Part of a small language model's weights.
Size: 13 layers, 2 heads of 64 (1 for keys and values), MLP 320 SwiGLU, vocabulary 3405, 3.91M parameters.
Each number is 200 + 20 x the weight over its row's rms, rounded and kept within 0 to 999. Layers, rows and columns count from 0. The size before them is the row's rms in percent of the matrix's.

# layer 7 MLP gate, 320x160, rms 0.0737, rows 149-157, columns 0-159
102,248,201,209,181,207,188,214,214,211,172,193,225,245,186,150,204,208,171,249,200,190,187,202,214,185,168,197,197,189,182,193,195,184,180,182,203,195,215,173,197,172,197,213,185,237,130,197,198,193,225,200,211,216,142,196,189,182,203,209,182,179,184,211,200,185,175,197,199,224,196,173,216,203,221,187,176,207,202,211,211,180,202,184,199,204,178,180,163,240,202,177,209,220,217,233,191,196,187,198,194,203,213,186,218,220,210,211,189,212,197,195,181,227,192,204,212,239,193,204,257,223,194,199,235,188,212,180,199,172,206,210,185,177,218,198,209,213,198,204,182,175,205,165,221,211,173,193,207,241,192,215,153,220,187,188,183,191,206,218,218
100,206,215,179,172,201,209,210,160,195,211,188,178,222,228,225,178,234,176,209,201,200,202,195,213,195,224,148,201,195,195,230,214,186,207,203,204,193,229,203,187,209,207,204,189,170,186,206,201,192,197,179,187,222,201,204,220,232,207,205,212,223,184,219,193,217,193,238,185,213,214,254,178,197,228,207,171,211,242,206,227,179,184,199,179,165,230,207,181,226,190,234,192,241,187,216,182,199,236,221,203,217,232,183,197,256,208,223,189,188,177,216,222,198,176,204,192,201,214,192,169,170,211,195,181,212,206,215,158,212,183,198,193,198,224,207,163,178,203,201,204,210,182,201,218,192,208,222,229,194,229,226,191,171,205,203,142,223,185,179,200
098,239,212,207,213,176,195,192,217,179,179,199,218,191,194,172,207,179,238,199,195,181,202,185,215,178,201,159,188,252,218,205,173,171,190,223,225,209,213,201,190,199,166,185,210,171,225,209,186,163,211,187,209,210,218,216,188,181,214,215,231,225,178,184,200,216,192,193,167,173,182,221,234,191,216,188,210,200,209,184,184,211,217,188,158,178,198,187,213,180,204,171,221,208,217,209,252,204,253,189,172,223,241,213,212,190,214,206,227,192,214,204,239,242,203,191,221,211,204,214,200,179,201,194,211,178,236,232,208,182,222,194,241,183,212,182,180,195,212,199,226,212,197,191,179,197,209,185,192,233,206,188,211,194,197,189,158,172,177,201,199
097,231,223,179,204,208,179,185,222,189,205,205,201,220,207,175,166,203,192,183,189,213,157,225,201,208,215,211,220,188,209,177,210,224,214,196,186,199,192,210,182,224,204,189,215,195,194,235,187,181,147,215,224,136,220,242,241,186,194,211,238,238,204,186,196,167,216,209,200,197,222,187,210,155,200,226,216,167,230,201,171,167,203,226,221,194,206,203,219,212,216,178,198,232,216,248,186,185,211,235,178,218,202,230,215,159,196,186,202,200,157,218,205,206,179,199,181,174,215,184,192,198,199,190,205,173,221,216,198,206,222,208,185,168,203,193,208,201,207,188,206,210,203,201,176,205,215,215,202,214,178,167,191,206,190,213,202,218,168,229,184
101,197,195,255,228,205,204,212,199,213,232,196,235,178,180,231,207,211,215,182,212,221,207,197,211,208,226,158,206,182,210,189,209,168,200,208,188,198,195,195,233,225,191,195,181,197,226,203,191,167,221,174,207,207,198,215,205,216,139,209,216,210,191,218,193,214,180,207,182,191,174,224,188,188,175,167,231,187,186,237,196,206,261,204,195,178,192,199,190,193,179,200,211,222,155,188,198,202,195,200,206,205,244,192,219,222,252,200,184,254,227,212,177,196,179,220,239,192,200,197,224,215,192,185,226,209,212,176,194,169,209,207,186,213,203,175,194,195,221,215,205,191,217,192,181,189,219,217,210,187,219,184,178,159,218,192,181,202,188,222,222
101,209,209,179,177,237,228,214,189,194,212,221,180,193,164,165,209,210,223,225,192,208,165,176,197,204,217,230,207,209,175,254,207,219,212,219,223,202,206,194,225,231,178,202,192,223,194,177,228,224,198,175,192,191,193,186,209,200,194,177,191,176,218,237,232,198,233,207,204,195,210,197,210,171,165,190,198,196,171,181,224,214,195,202,222,205,199,189,179,199,187,240,194,253,211,174,172,189,153,207,190,179,190,239,195,209,204,185,190,211,216,210,161,185,220,194,208,219,205,168,202,221,198,206,163,136,211,193,170,174,194,164,188,212,189,187,186,204,233,211,203,175,222,221,193,180,204,187,196,214,184,206,195,208,192,200,196,195,182,225,226
099,193,206,206,176,177,193,200,205,217,213,176,184,172,186,193,179,192,195,220,186,211,191,186,223,192,217,205,239,206,187,187,194,175,155,220,190,187,196,217,169,175,202,198,212,192,211,223,221,219,190,181,199,193,190,186,192,204,193,222,206,213,245,167,187,192,197,196,165,205,226,205,222,183,228,185,182,158,245,193,201,172,195,167,161,211,207,195,201,189,184,176,200,192,189,230,192,204,184,167,164,206,216,190,207,204,149,180,197,173,196,201,226,216,198,233,186,167,214,185,220,192,175,198,159,266,190,198,219,203,194,208,208,194,215,180,163,222,216,178,212,173,206,211,173,201,206,256,167,197,190,196,177,184,180,193,165,205,186,210,202
098,229,184,208,193,205,225,219,190,191,201,228,190,203,168,193,189,194,205,234,249,202,190,204,200,204,193,184,212,161,189,188,196,208,201,180,240,242,192,229,168,193,195,235,204,182,198,225,199,181,200,231,199,242,206,229,189,185,199,195,161,178,197,238,227,180,195,218,209,185,216,216,202,208,204,222,210,182,221,192,215,177,212,182,172,203,225,198,220,191,187,205,177,204,190,223,186,142,166,189,223,174,189,234,193,182,187,188,202,222,160,206,219,195,181,163,171,171,187,182,188,224,204,230,176,169,208,194,220,224,211,215,190,198,226,228,191,222,161,185,198,162,219,229,198,221,178,205,180,189,216,178,184,201,192,204,183,181,221,209,200
109,186,200,199,199,187,187,193,196,218,201,195,231,177,205,222,177,187,205,178,190,206,208,178,161,201,217,209,217,213,205,162,173,203,194,230,254,205,184,195,206,168,219,169,214,219,235,221,176,238,171,199,198,220,179,187,193,218,190,196,212,191,210,165,167,214,193,209,207,152,230,234,168,194,207,239,157,201,200,197,215,195,204,196,184,186,229,177,170,207,220,202,175,211,201,191,234,198,210,234,176,212,194,221,218,220,193,192,199,196,213,204,226,198,220,218,174,217,209,176,217,189,226,209,231,213,224,186,221,222,240,200,210,204,213,193,181,182,199,192,208,150,189,177,194,197,213,194,187,229,171,212,216,183,233,198,158,205,204,207,248